Each number is 128 + 32 x the weight over its row's rms, rounded and kept within 0 to 255. Layers, rows and columns count from 0. Numbers have three digits each. The size before them is the row's rms in percent of the matrix's.

# up: layer 5 MLP up, 704x128, rms 0.0805, rows 560-590, columns 0-63
# down: layer 5 MLP down (transposed), 704x128, rms 0.104, rows 560-590, columns 0-63
# gate: layer 5 MLP gate, 704x128, rms 0.091, rows 561-591, columns 0-63
up560 096:175170146060155177088124145117142132160054088129152151146112126151136074107138097163154113149148155069154142172117109128112123121159174177223100122106153110090125157121132122158161175134075129
down560 091:098119172087074088130110125092088202133148159101148135084122137092141175166120184125119162140166156155196162146133121128080160084114135132134057113101151147165142127155095118107117170120147164
gate561 080:149168064125155146104154134086116092132053094121071179106071116193098070092191156109129143137082119171092150072150150124146128147132089118124069164156120142109123117161183119100128142106139068
up561 091:137106148158073145157112109171160121186147120123096114185201148165074133117145131141149100130133157090089075123116090188105090101106121166107160122112093111153146121160120152104143093097199141
down561 087:122153078168194128121151099096151117134065103109073162122156142137126141107159137135116116147106076152119142111150135137184133152160104132159109117176087154124104155153188177090142147123159110
gate562 093:089114144171145100139177132156136110124175084103092142091098138125150074118072099148105132143131108102120107112158080115121121197135058150179091159129130111104098099133138093113144111084094182
up562 104:146096084181105118148092148129140148134092154144125157138138149125103174129193098090100120112162110097164133163155153098118148157071086067151123146143171084132124100100194183180148083169154103
down562 106:131130114129130143135039111168116115075094098158095113136105138154091118127098146087079109125164126127123070120149149154049094093167096138094118078117164145088122094156118127091139179132103147
gate563 104:103132121103109106165155143136150159114164160195137067116171129156109102134118147154094159147108175144105083135092122180176127149111159178165171164115076151113175085042157135131115108081124077
up563 103:115136108174114085159133106136071102112139212112118104146155103122138094109177104113120159149131059091136102146142112137118138182149072146130152139112123120149163081080181120054118125108110107
down563 102:115154073151115120071134151118172126121152149159136115128121216099104102126114128083102188146159098081128093141171191096114141125131118137118124080136131147103141087128174103135129142135215156
gate564 108:141145225138160085135118095085086122110183183099100108102119126142101132107153139130089079043106155093116153156118132144172159144145134113114157132131110111124081102086116139146081142121151121
up564 102:159127097124157124128100120103118128114158054175125182098189139100133147158048155148116108117152179110134164081144130143135109180119114121135120114123108069157121131162142178127165105149139120
down564 102:153139185112122153090154112138146090155161187184153148126186100144126116135098107165124092154141056107135140163150071120115137113088144137172072112184094097075099184134090135149128104114194125
gate565 097:171127129147167141088132103151112123204157168107112137138089136157118128116116146175131132103151130095092182117061141129150094186128129090179189132162154161139126177147097156149113127052091148
up565 091:126096124165101173157076161066199146091131087100174094157108121117128171132126101146144184137129104162110128140117097110127146094114179141115162149089138153143155185177143126076094133126098124
down565 094:079049112065119127151087086120123177091085115123202138124214139104134149088129132070145085112104099087084163104118122120126184121122154144079183136089137082117166117115162142123153174166092166
gate566 085:062118182146140152125137131155142121120104110142166123101106152134147057128203185149176082174186101134174146214136076128161111112122146147162125118148153152131155121141146147111115115102129139
up566 093:140128157145123134114086153087151179122110153171135080135113130076121148140168127092139158127113155196110148159141089127113156128113184098126112129145162118120130127146083089135076158114169108
down566 090:090083062175200130093147103123111109138135110175096169121124159133173150132150182142155093103124084185096121158117138145150124185131107191120140139122065181162133140141160151077088093141098108
gate567 126:130140159184119119132158087106103105163133140066107098105098116118104111115171100097181118132078130137180117101036122150157139138127094071155113084171165123126120114095143108101062082163103218
up567 109:147120150164086145147124154087121067191088079062132174128111147167113087158170140118127134126156103135113064147081155215076109105227140141101122109128140170077140152115133140086084149173136173
down567 114:156159108163195150125141163102109114125131115074071131136154188092108123185109129126136151160118176146118146133136188130137128178150104107188147112048107161176120104150119119134137131192116170
gate568 089:164122111075147141066071099126152148146109129065124098114087142161129128065090180163101110144099106104144037093120093182104126115171117142130134139149132191171128203162115163117117054155116149
up568 098:137154135132145136109076126111186118090103106154107092144155107150119131095102103121107083167175119102120107134091099130078098181141062179159117140130141112129129081215123132146118111084094148
down568 102:155127090129187161135085143126106118127137062086156123128109119066172082126077043108138158116143078164103082163159112126105123139127083156183202170090119103159140148091167102159143112122098129
gate569 091:120058147130093121133178128134135049052117099079117143109095159188161125121062166118099077094145121098103103120141122127082120102113156138155094143203115134139132149218101111130122103138178051
up569 099:139182118096093103117140130102152163137072132140145082114182121068100126142121083150098189170110178156177114146115125125120159161146123086091180105058162131120146092092124147126188131109100159
down569 099:166135154159058158123130092154126123118139163117100112128117149131052131126070160094141167110109148120137111124129140114074129080150172131143094113085129119132170078173148140163134159187167123
gate570 098:065099140125115108161144083199145105174161219114116071096114154033126087101153090142120144115152112104163114149153109069141131165164106142126130146118171159147134075068114151084131105130146127
up570 103:094153134142100174132091141089147121144139148147082140120148194177113153140128121150164124105102139117087149124096190171103087109044168198137206128136129122113112147142198130112094192081092152
down570 105:136131125121087114155109117102132133146100148079055135115116163175084152072109126198065143097153181123144085152170139113123126107130148106102187069110142089120112067149120153102106164095124115
gate571 115:138112149096111159091177098138136093150153151054103144150052138160113129091191147128123100105103129093145100067127155109065096190134096131161140128167089141087128135139181180110070150097181160
up571 111:092147131107114129178110121189110135164117144102104122143100186106134052083131150122163145082151112163111118116090180185122097157108099055121079043169075187112153151106116131094122108094147123
down571 106:118141156196152147186161062148137099232112105110071160113138090171067171090121127142066103103099144166125140116147160166098112127104163127083118188166108071115120151129096157137127169131163116
gate572 097:124091148178168131095149069122101132091157107119135151116083181108130137151166119113177029105065138107116109153121088128141127174128150102108091112111041113106130154127160143088125154092137127
up572 099:051129091133134129140091159135111113120150100118140151089104145170138105182109127172200108099123114127114122108086089169084132161166113115133149136055091095107187120125171115156152165121119125
down572 101:126171194153163125097108091166142104163156084144071102101099160138160141140098072063153170172106096139090136151119112121198082097154098108115096131173150112134121179151110142141084073085122136
gate573 109:108116141117116168119130070095139071138077151139124096141180156147114152101157149115113145078129187183065096159093135175123166156164091135216107209168133129089127068087124103111131132092179112
up573 101:179103147132131137132102126149177054116163129145098132134108126154149175126143127151038160085045087141111136169096068138063143093112101134129149109088104129145183103152151113179110146116102062
down573 099:172178120164127175127137193120164116109171171075187145131154152115170102152176110178126088116143155126074095107118150135098136142127133166148040144108158128110117192177116112140139094118103081
gate574 113:131140115120144141131119110105117061182125116163109093153166150190103080146195105149153188171147150172143104133120075149122060116105097166204142184114114137068135089088070098144119119082149182
up574 106:068118126138149106094201171127162143124125139096151172102110197098123081199141133083120098124158088125141131128096203117066151134160172081115185149147112071125094188145136085132168147116159115
down574 103:173143172137133115113109145139104138087158113184085098139103090164105139080154110154139085146142118153109163097115111090131121072110120118116151097113106132114189097115171126121137130092101164
gate575 083:126164114104107113105201108146137161167088108140130092119171172178085103128083152151176115100121135136113147117101173112083120142179079164126142145139096168111145164160156153108096125144084144
up575 092:146120130097132119107178162155164075116088164145160150107093184135107083160134142111119077109170120086111068171099137128128167140212138149154162127092069102121138177172127124143080189209148064
down575 095:121115111134096125127107135097057132131181072103157141177093051155106146132106170138131145114128165088140129078144176127091144052118170146076112163135178124094127074098097146156138150143162140
gate576 097:105134133157123078135165111156144127124178178132108139121115160170083136135153156095120095135090099102137166121117125096167081127073139132124160115111125127129148158086110090102159135095162079
up576 096:098159125090192117088129113099123108098150072180116168141146125160136081093147143112140121087100104183135118120113092120114070099129139146139172131129134148138155159168129187144171095157048163
down576 099:140164107188096145114147135123124109140154063151122119124152104229154185124182162152085187130120136102086119116128124090062151105122080108104157145132115143107146133163152136101081144121113173
gate577 093:127112151123119150101124148118042073127198135116108132172119074081101137098102133086086118144116091140087142093132124138131111144169162073171069127110128142116136139135132150167138152089103132
up577 096:146142162158081100119137145069107150066146146118112170150113173114111129142139125139131187143170149094158163117128105192128136132114097086119121127088171184097134095081148135122100125124165138
down577 102:184105134088111132115100130092164132183150099062104135101133168160059107153077161121155164119092174121143165185072154116129127114154194071105132104104172063155117156135123139116108047084142101
gate578 108:100074100095098093107235144212171182137146110144104114094107113124083110156103153145130097151093120144113100128118106115140099083147071079114130134145114063137150112109093139093176094114189141
up578 103:068116128142094123115122123133143162159128157096096109130136085100108186140120227153132082187100014123098170160130125146165084084158135113163125089151109180081134107097097104126145148179098119
down578 106:114144122110103095117125076162163100085119130118122110133119067167132142086126053127135127086174139170143182153081120147184137144038160166134183095121075064148132106148100104147108132165150131
gate579 111:202114171116121100154148137138062129178122150093127101124141114121107159062099148133131143161088181124161105131065131109168095130101109103186162112145191174129117168155145135090093097143099173
up579 105:113128117124138124090077132086142095118195135085113159124130166161108130122125175128114128123074121193137208127142144132107154101103084139115058055119076172161112140116117129147100108119169166
down579 105:134130122075109121108158119138087088140162116153094164109059133092152149088209093111093092157112117130135136130132125125130144133142152143101141147129152190108100134169123172074142075108143186
gate580 110:072129114151090085106132111103079081155181100128097101098170054113099132096138110129141099097163152113088180151105076140124155196089091140175165122137052133083138115087154126101202107153115153
up580 108:138239103120102138130127117102150107179140138116145091140149140143131060154164100145136139144117143162159126165118080142192118142047128109183090132105069125163139130149114126139106069110146128
down580 108:105077098165114120167130142137182149142078124101123095082143156185158112120118038155154168100130132081174103077173132187112162115144155146081107137189071094125180153166118133126119134092092152
gate581 107:173076090163122118147145135137081137141088147100087154082143071178104093150088116080109129141121146104137111115187134152087070135163081103143084068213089189157100171132125130136170142093098137
up581 102:145122103144111132099135136065086151109114210128106142168096111170117118109181108194114111145145118134047132077092142115107087165205124115158124146157137121072080141127123135101064113135134149
down581 103:092146122178126107126147083179069078097150125131094161075166216142133113129138093168068149126122163122158126133115123099073128123112119066148164133168112110082131142176150128120138150078113132
gate582 111:169140136123082107106131116111104114112147187126119127101163181130103152137150150149092133167178114108087173098085177154105138112109117124040096153120158151123154168134132157166105090143117129
up582 105:138136088123122176105134148159091121086073098108110135145148082107132122191178131109119192095098118167142161110078128201135130171174171078120145145157120095152139115109103151119163117094145156
down582 111:150113074110161130083107131095090084095088100099140149146121130134141153117158106166132120159117036083139103140174068149121138125142062047171121134176182080117132158108129135135117078147088170
gate583 080:154127180111098118135160111168144101119127152122128088135092176129155152110157197178137082134110124088141150133131119138172129100210113170132107180157092137095125156149145176117090104092093081
up583 090:104096111142159131147153144183174171159109080117184126152105133146192161148114158133111138105148122138058128116122126120160121112114117082165153122116118149081130162120142151124115176148111190
down583 091:098156116082102138138181109143122171138078096102177141154147125156099116152074159120183121073138091133126169092148119116078129088136149076097147123082152090118134124127085167130159169164124210
gate584 109:156111163163155150108131083117136104143113118141082140094127140121048139164138084051130126140103123106148154054119146128151118167105144149130110163197110126080126136173105138144133201104136110
up584 097:142080128154139144140174140125113074100171124115120198114103200075088142098058110162163062079133180074123151136135165134087149144087161100147139153139104132099186130143132111119121168136154051
down584 092:154106214178171095084131186150185192141091116116102150152099120137094068156106107139165104116157115133139183081133094188109104119115091140148132130150110137142118118125124111187157099175149158
gate585 109:185093153162080140177147112199157061066114122079140117101137153160117157131046096109146123098126137161145147154117160156150142128130118138109172135095138123113073106169116090132142104086145113
up585 102:160102133150159104122116074141120179133082116085130130117157148096123178185110138137143173164151179173107100123136112154119154097099103138129191193104170098101129171114116118086095135126063114
down585 103:107172144159174110152137153114152102073152135105113095091189130153101142157164098191169105011040068146159073137153127111141164120130193156142075129171145105107084188105153136115147096165167117
gate586 101:118115165147123119120091131135161179164132217160089064113108118170122154152165086109147144158167122149111145122117161084116161232116106124138155152112116108139163107165120132130110116129127144
up586 105:172182129117107158169114145115116132175168091155141104148140112107106141113087096114118131112069104102133089163198092124159118092169131132146103084155092116172100182096078059113126127097163133
down586 102:121154082090052123197145154118157147107096155118110155090150112167145176096108171128173166096086124081168125044104101173175122166107111162164123080147213130105092135096113152172138186155086089
gate587 114:132107197176118098137109150120114138208116133149093166143113092098081095117066120098153118138159063139124228107144126139147066212173158160125143117188060120143156112147149152161135129067094150
up587 106:053135058113114155168142084128132129146139143138104130115114101164135141103135149127081132158186135139094165080121200157105137082178096173166134125130117128151068065100108124138148103142134096
down587 104:182135132111202123156124120144129110065163097114157149090106164098208156168161095137116105153080187086138117135095167127086126100121088083097119126152119151098147142162146156118130152128110094
gate588 080:117140169076083168114121032160113135132134098148132181151144154116153141117139103098104096161128072044089105138122104116154145112143108078150127116111119117115107062163100138127152079179075103
up588 093:132129155148138130139156168153105142107114071120117150154170162153138102133064153145159159120086160136200119132079071089081144149122104176108093114195051127116131091131113125127157062133195111
down588 089:148129109139129130184065160087102175105173097116157054142105128141121104123107178070145163125139151173139123149125122081084097088164160160078137144124103104156101127120158145138097167102144148
gate589 114:130170171175084114122062176149101115146174167114109117091156109129112130177133171139134181167100149138112172059143103052195085139167130182117117113139130157127129109100107065137121083102106078
up589 105:086117182118126103118149087129115156179129114122117056125128154143129072063164157098154091139124135091126071149064119133144072122103124143111134105123135108072137145154066110112123131080153048
down589 106:128128169093117130098067130149167160138156186085062084102132166135050109093164163123172129135165138157111145073091170117163110147064101172122156132118111118114125104112131094143157103117145098
gate590 094:119157094113087158119208131110144120139143132122079162123124147120102083127140124134151138142128073114180138075135154036104116148165157096139092173127169148110151115162087149114147125122115138
up590 097:064146109134126166110140101090126084055126081119116144142096164139086153100147106113143071120230142094086125105094144175109117166107121162200129190138145122093164136076174089148129173183111133
down590 102:072131124144154099140122113126120135127145116119067135143154152107060145125100086098137138122136148061161173065108147131110066164111102124103089132153111224100173127134135155128158094077139189
gate591 087:089097060144090145159140063190150120147226140113124095105103118105157145123047143171140152079133138064109121087100133155146098165151130082124147141158078138109115123135140141072056114131126156